python train.py --num_hidden_layers=16 --hidden_size=160 --num_attention_heads=2 --num_key_value_heads=2 --head_dim=64 --intermediate_size=960 --vocab_size=6966 --hidden_act="squared_relu" --norm="rmsnorm" --norm_place="pre" --norm_eps=1e-06 --positions="rope" --rope_theta=10000.0 --rope_fraction=0.5 --qk_norm=false --attn_scale=0.125 --bias="none" --tie_word_embeddings="early" --parallel_block=false --extras=["some layers without attention", "local attention windows", "gated attention", "exclusive self-attention", "short convolutions", "capped logits"] --init="orth" --init_std_qkv=0.0365 --init_std_o=0.00721 --init_std_up=0.0365 --init_std_down=0.00263 --optimizer="muon" --learning_rate=0.00635 --lr_mult_o=0.761 --beta1=0.95 --lr_head=0.0185 --max_grad_norm=2.0 --warmup_steps=200 --schedule="wsd" --decay_fraction=0.881 --decay_shape="linear" --final_lr_fraction=0.1 --batch_tokens=[16384, 32768, 65536, 131072] --max_seq_len=768 --doc_mask=true --train_tokens=206800000 --max_steps=3972 --dataset="wikipedia_en"
Each number is 128 + 24 x the weight over the matrix's rms, rounded and kept within 0 to 255. Layers, rows and columns count from 0. Numbers have three digits each.

# layer 2 MLP down (transposed), 960x160, rms 0.0292, rows 534-554, columns 0-159
122113098152137171135142130106108083084169142120129156116111121139107150114163103121133121083113114107127172129155127114118132139157104150093139128080129131110121153070147136104109108139116110138163118129102163135151134162134115139140117105119101125113140164086137120125092103154134151151099147130135155133119087127126127121112099128129125121163110157108120128139121111141114117145122134072126122142075149116146149118122145154112140130121136170155137147132157094149098151120128128
125139125113077067153088121170185101117139096089112110130118113157108156092147154113157145154152128123141107125120106145152109120129163094128122052141161094139115078106143140106121118125111158132127125162173163135111135108028139096112121130170129146128129123140178140116136141137142135129154139159162125125150148123093121117077138097139092151144107137113170149143093113134151156132095136102103088150147069121115104144138102111153122158166119151127139139128111138115138117120171199
089115118128198121122151109135111113138154140140152123089141138125142122125156112165157151080133144066120123091200105135117147147115179202117081136132122159126132116151122119181150054130135104143147150153143122142157158136107154121131102088133166162127149090130140094146108147145091145119114123158096131135135149134107109163159156165105147123172164159116110147123137132122117174092137098130158115100120122135135069075125126106125140138149126118150143130144108099129127133116168075
100173129116128133154148111139146127175139172122113117093166134118110120100162130105131117143070135121151142137141150105175150129132091150153143085111128131131088153135103177108122142132133110124116127154132140124133149139094167138103120073166119130172123122133097090121108095170134126131148121106119117098158112139113137081130149115093116123161113147140117135133127165097150132151151103130121154177061113150160152070135122167124130161133089160153118111153128166138141171145129151
120129116162129080147110085197111058142185117159152107127135097153164165136126122164084123145106162155110137098133139120116078064087078167094135155139053123130100126113126119112146198125182143079121111129150058105112108127109139167146125089147103106061122171174153114116133156099107110125141141204112133118169105098165134159129127105121169131137066170145144117161111145138119122137127160125157098119101153109159076113131113072129160128204181128127084156052098122098151118120164202
133151128056117117152150146109147101111110140147098138059128134056148103148136068109120109138133134103130118152074155102161076111121192136139130111088120165141138120168153132146153157077176094156133096107092102147175092140108099109106113091179146109189096123106132138111167119150157130113131154101140140126187109116057098078186168133118091118143144071136123095120121158117119136120108124117217095143092139154114166108121070149081114176117155058111121129118086165045100133147068147
123119111113142130112175138140140108162115124121106164138139139119139108138154135126132085148110092106126144075121149150110125115112136111184151158144139126111134125115145143149147167061140152125167124141164137104146142087128104140087130137107064126120158079119104124117117086092112131105100124116135126129129097117128137161130086139086088106108124151134098128151132143068133110143132136134148137171075092176118116129132084091130167159140119162130126144143101124125127118133101147
115175109110122124129103126156114126116112134144113142112119127145114138128118140110090144115156115134126099128123077139101143132125162124146127120144105156122147136137136121131130112140103135141128123156156120149119127144167129163134109097114105117087153097134151133130124114134112128103153125156122065127115133115140136113090143115146138103177134133136105143133138131095112100156156136126164092118106112121136133147167117124120137134123089170142118145166155112125130148137118122
147145105127123090135082108124113093117109162118130135125150091146117157115121113133109075128130098139153122133057126165108100145136190133127146083090128098157129088169082149130126142125139136135152104144120127123142119134108092158108130160153127160112142091170116169106174129115104112133128138131150153135145140138111111082128156161099139134128100098108172108129160139096118168110128176143125157164116098126141120160141126147143113150163094130144096143145121169125160145141135131
111097125119171105139147120091127102140126131140147103158133140123094139102116101104137153071097129121138119143133146125120125165157133118117123138154151126134148142132087158109147111126136124108141085142124112139120109140147108122165134144140173133147132110119140124113112154098183102128132113101157129133115136127139089170150163131129187126095190113174130135139117123166113093111099137120187161110126144136120123098143121140114133121134114129118108110095112116120115117105149129
106122124132105122126149115094093101125158157117150103131139099086132122155103152139124121101140158153108140143128150111164154135120111104151159119089145144127113116121123136116117156136147160125105117131165142099115139110117126127182140079131140117117144124112123133123131143075101079181120111167135142122149125125149141135117146139114147133103128129108136112146132118128128146112163113148118145113147118103118107126112152128122137137128134109113126123128139110122128127111147146
113092126165104122108138121112134133143108117118118108118125084137120132132110119158133127143169125126118132117163116122127148130130128118148123125149108125115133094150121145115101167136138077151112115160158135113142145142073086121125149145137142118106114170140145137124134123149097101139152124098143134087155125111114104147132160146156159120168128131116120146121134094170121109113142120161115145153131101135138137115132167137154137155163121118131116126123088100128147116136119142
178130133122151150116111088131155150137141138118157113138116132134148153153148180138168050128100100143125143089112180079097109108117121140151148140127124105093103076138123090139141116113110128153073145169141134137063104145129099120099130112129127144084116202120148103155122168128086159113105106145089116156144092184100112067136170132091097150143144124112119121121100099126131113091114130104109135159100094115149099142136094087085093184185142115091130107113082089112126150152157157
154108124103094105122095167185142151078090117142141109104128108102116129152153125121135157142158107143142151095134119107134120141133145130108114127162132165120144105124159108096116128133118146120113134099183123178124151095073121137093131173139113158138115133079152145127129143160106157098110139137186178066122084118112121129119160148144113118182183106145140158089124138083147147128144164137122080117137129114132122111122113109136131138098098122127139136136136144152103123099117149
129097122137103102099090136105137123151128096134148109115096116121114171136141114119097129104114146133139107094121115064117096181120162139144123123114124087128130107114102174136099175132134146114111139118130146154140153117065129146124117118150159124133171173141168150129135113170123130150108121122140128142125133163102163161170120149152120111129106149183162143155128101083137117152108151132146161151160113139116101082137141116115128097122113119129098137097105158147122162138112121
113141114134146123159045132191144141132128150131140118113117164136136149143128174120177163097146167139133116127148099141067119119154168128144151123106131173110166146117155086116132110123113099102154123149129148185138110126157174145105151123119181138119120138159115095139109119147121158145159125136146186089097123118042162143123108144125169143129182112132162133116115123138138126140122162098164137119144114114126110127103073131113137135130094112113117126121128161142136144124144130
125113142129111125143132086107154143121134131109141141079146128124127132116121080117179166159186125146129130120095088119129078107131119150135108146105109160106092124092127115132157081117119086140106094144148130150083130133121100122162162121125104140156103087104145103104106160085180115160104171094118111109130112130082131050120156110107164119115048129132090186131150137115080054122168130126104102102115149095151136126136100137140173139112150142160110116118125098084151127149144110
068095193108130139128093128075082134094122120096077155137108136133150106112148164151123102176197151141133101123159121127147139189170127135135155124168122185133094123160100125120142166118143092104149153148147169122119123156147092089168090157123111126116124150124126139117118162177176094149140182136118158170118151118128091096133131111178108149169120145127132154140133146164127146127114166099129134081142121119109124139158141125148118120137136113142118096113106110118198106170159086
143150130134142108117111090115152111141130141126088108172159103140086133153139111094117147137144109096130170069148128096136088132130149165122121126180126138128098127123106146138131117089136123119141131121152159129129158118170151155114096153120104103131136127112151141102093180148128118099131140149128125137118089118114118142123085142126106142096116125117103167116132149134067154144134087102090096163115161141136133133115144127145145140154102151146124114130137083172125144159145122
161173108151123112120156083150102131159158127120100126103202121139135104131119134131118150101142099134165108120089181103106144141121128154101107118123081097172108138169132151133158084109137132134135143180159095103090167154117145125107113168146147155176116140124115104117090164114111148143117160140127154139099125080112116090095157129141115159128116102100082126120160138129160121088048093161096143158133115096129106151094136142106117129135115093115106115108121103114129140099173113
150119131158111099134096113139127152143099098140107105124088175150096096160132136122105132097118135106072149168139119114087166120110147123143128156105137139149122127105097150126137108133116159059137086112105125149150104102112088147094101162096136130085149123110147162129157108158105120121111153118138122163096114135150137101135067129131173143132141105157131114153105156078162142148125104133157145091151116089149137111153082106151188102137109129096152138129128147121135143117125123
# layer 2 MLP up, 960x160, rms 0.177, rows 535-554, columns 0-159
170150153152130151113079130105095151131122132131153126109130076094191149151150132123124159162097102116150110154107131137129107140129108114205154138139143144116123181163139132113138131111112086125134143098130172130116135155112175146125101115117133121106125135138105141187116136133106107132117123127164134136119136095122144098162125117111198144059096124154099107160158146110142113139155109148143118123103097184124133121127126143144093096158129136146166115106106130121160143145126192
178159148105083098161111128116125147103131143147107159123124120155122156116117117092141129178110125111138120167078170122146193153168138164147137168128160140098113130090147141129129113106132129137153167124118162146074103119112144081103122065112172059158124108142138127138147130114144134109177088123132078112156148134099090182106156120160138116116112092143125114153095134121162180101133127145141139073156108092168110157102132179105122106104151134122117118122121077120122149132101104
136155135117121180088115150109098119185103126144129116079158126110055119134142146122143146120100144131120146139129136107166139098125163144142139120135141115141122112123158105118153134167131092103099103107175113105145112121130080142104154139151128131115116158137111112135125096125102098138135125134111144130129143175112120154150104127127119129145131136139105107136141134132140123125076085107118163112103133122158156118114157156110140137119147145132100132125134176131138139117127121
122116093100143155130095153093114095097095038100140070120089079097161140140192137123146138134136095099138135113138167135136088122150179132083145171189099147106175077141157075128122072181102141148073100112136102132098084163141194141116128122144138151133095102133125155090151157165136142096158138167076117175128144091140132131113074186160129128135108192119116095165142134117152124096118111091149134163142114126126034094111109145119168141225092135152091145074120119119080125107117103
159133160097121122135117135135134136167135166103126135138135114136129114138145116090122107079156104122104075109122161093125122095133162122133148104147143131131099161105168164129125140133134114162097117097155126096142104119141119124124159137115149130142112113119126106138131131116154054102142127152112130104130151147148099109117168109119114115107127085144114139110119134141160090133115124105155109161090104084110131160115094156147075146159187114092148132135095122067126124130083143
125163100078105129123096093124120160167107118144115119137132101108085107093090108108195112131121141133122095155131108104098130130138139108109161125149133108116136096163133144098103179121149159140114119125152127140118170108146154150127135102108185170105149123130096138121114128112150133157126131096118136134093158127091128148120173122118156098123167100153102076113135148122108132154166097169119140139128105151145122132164144128117101106121140086092094067108142165130138130148130096
134146136129110111138123112113130149140136147141135110150111150131128104117120135076111150113139131119143102139089114113129157143140117105137110126121159121113133121168107123149134145130131131119133117117135143125148138125115136119127120133150157122130144171133157173101127105134122111093154108111117130155138127126101131096149146124127166123105130131110115119159140105157136104116107100124119109118151142136159133130096103132147157107153140131131122128122151099136157095150118093
145113127120101120099129094107125149142117140146101163133183113131177165131141168109140115129127173156177135096186113115134124157147156157112109138148130113121109167107144124103140141104146133060105073141098122114110145129146115116125136125177063145148121079132126106127146114164075104155110142137123120167200164152158141158104168115118115120135155114162137145157129128099133116073122118129066108128126126111101079116127136125169100187155155105118067157123106091143185117150112133
105107157128150133124130103103108103087104141093130136122151102109168102095135139107120106153126132111159135132131153118103131119159110082168154119129157136175158156127120129121109106144112132148151096138127107141122128111129120134185140111137186108121111087159143117134085128079133107120133119114117116121135137121120117109123124079103148097128114132126168150160137119123114140108075130112147135132139132124104129137123141135163132108149137114129150138119129117127128114107131107
083111099122069122107104121113140118147108140115102133108122109168132125162142154144133105122128147110148114110141130147132136132117108159094139144138155150126117114143120108095126094136090138099123147140082118118130115077138093136114119150116135151128130147127131111117131139173154154120122116124137099127148115113097151130122141091090096118121125115121180142142154141113136114122123110140127089133108131166132103124133091116135138112112119138153111120124086128136112139121139126
147123159168131121122149112113091145137136135095066107122096097116119140122122164156127135094133116129108120132125129167111108144128109109125122114143113104094116142138117094128149114120157132155178118118098126117081132083124125134141112104121143149151127113145115122144144111146131093171112126109117109135107140123132122103132133104125124083112132126158105108119120119099097132122128126115099112150134100122128141135117146144138131116139131115130130091093123144136128149105141152
112127114122129100120116104132126110153157100111130074168140101134118124139134166122116098118077116127090134126101150111153060184173167148106136157177094156111102153105154089136114115158132093113149124138134172114125130152166123134143122117140145099144084133103106111129134125176134141134119133155144187153179138163159120111099105132104109136156115128117145124148134117079104127096092107142115109100120103092130129094150134105127122152151145164062109117125110074103152093135082102
158129115117124115153145150160107114114131113119130089073103138099094151106136125116116108120120127109141156077156116158119156132148108111150138135120115116129129116124107130100079160144116121091109102109095119099150097124162124149126151142145105124111140141075119139134081100139155140118147069124132122136095137129152115127137116136169141105084084107161127121120127115126130105097109098142121122164102096106101156136150116138115143131130125148108107113138144133103097122126147100
129115121166140148104165132075135144136114131139156122130105136129089098091130150129103137110110121125077087139128104119129139110076132125167134148086136109114133125082143110119134133073133136138104139139122112121159129193130132171144095112147140126151143124106136136152148131114155168146142108120132073114135122130110151120138095100119131106138093089157145195107138113108110131061134149149128111143112097146128149144130147095141093107166125084125153100127106159104143169145121168
102089101098143114113128128161089108128140135126133121152107088118136111123144163109144134112151128105106123129147104153092153091147118102162138115145105130105157152073136121142104071166111073143105126157105143161153173114160131114146122104133159091085134124159134115150099089120145110112135124128132117210144119151140124166140136110160116097124129137117153125112128115149140113101125124114146145150129104109148127142116119133120103144130081114102150130131147141107104109099126079
089134155135090129109138152127107147133110122119052146167116110152142120127135166091123131124106124129127125139176138111152094103093132178115138147133122124157118116174120149136060140097127105115145164086138165152136119103088136106114128118156101123106143093142094072180142159112121153132162124150126110143125153127131147171132077119131118131084151137095168105136137072122121185067137178144147138065122143166102143155136079168131132164135128130127181109123108164126122137140099110
121164127125077107127130145178130148169149123160129157114139101109118102159149039119109156146141138136105091125097116104151124121079148064094106139092149158165080113156112126192128140103155160125106128155133142105118156177147144110118154171123137135123146171092172110162144148127154194138074096107158159117165113151112065128133140071126167105153125151133155152091135101158108155136156167130139156115151121151131195103129093151056187146167104220087153102153097116108132156164142159
166149125120097119125146142087123146104087103146126130113102154107143132110122147110123125140123141155158132185106103106120151137131090125175115114149122154116143076144135122142137164121073148132116164136116141136118127083120114118124130077144138120123153135124123097118127095111124134124149108117121087135097119100130114153105169170172112095102118132157124111081133112139162139153166151125112180123148165152136127155137105140090090095134129114132122140098127104133100105134146115
161126110159123121079129153131109160142164084129120110152115135109177144102148121107105121135111117107132147116139159134128126107146161119093147146122135138142142116098129121135150099102147096093119147158157146110117121160124092136115114110106114124206092125158072123126068158105085145077134098124173147143079126091120115112117164109100111143119131074138130176133121139148114116150096146123146084127150148111122130104160113133140141129130120153153131181111102092110147120065127115
132155165120102099140108109119140141140137123108108119118121139138098109164101120101191129168130146138134088117092101198110144088090130123149110182118122155162113089149115098123156117077141152119116141132136132147204141142148103179130115125083108120164127142148100119125109156128184134135099112120148137097142140147090112143136162115129051111113111121121136153149107095150125084123138134128108130112116124201155106164162122146120107120126132124115120142153128115109145124154095130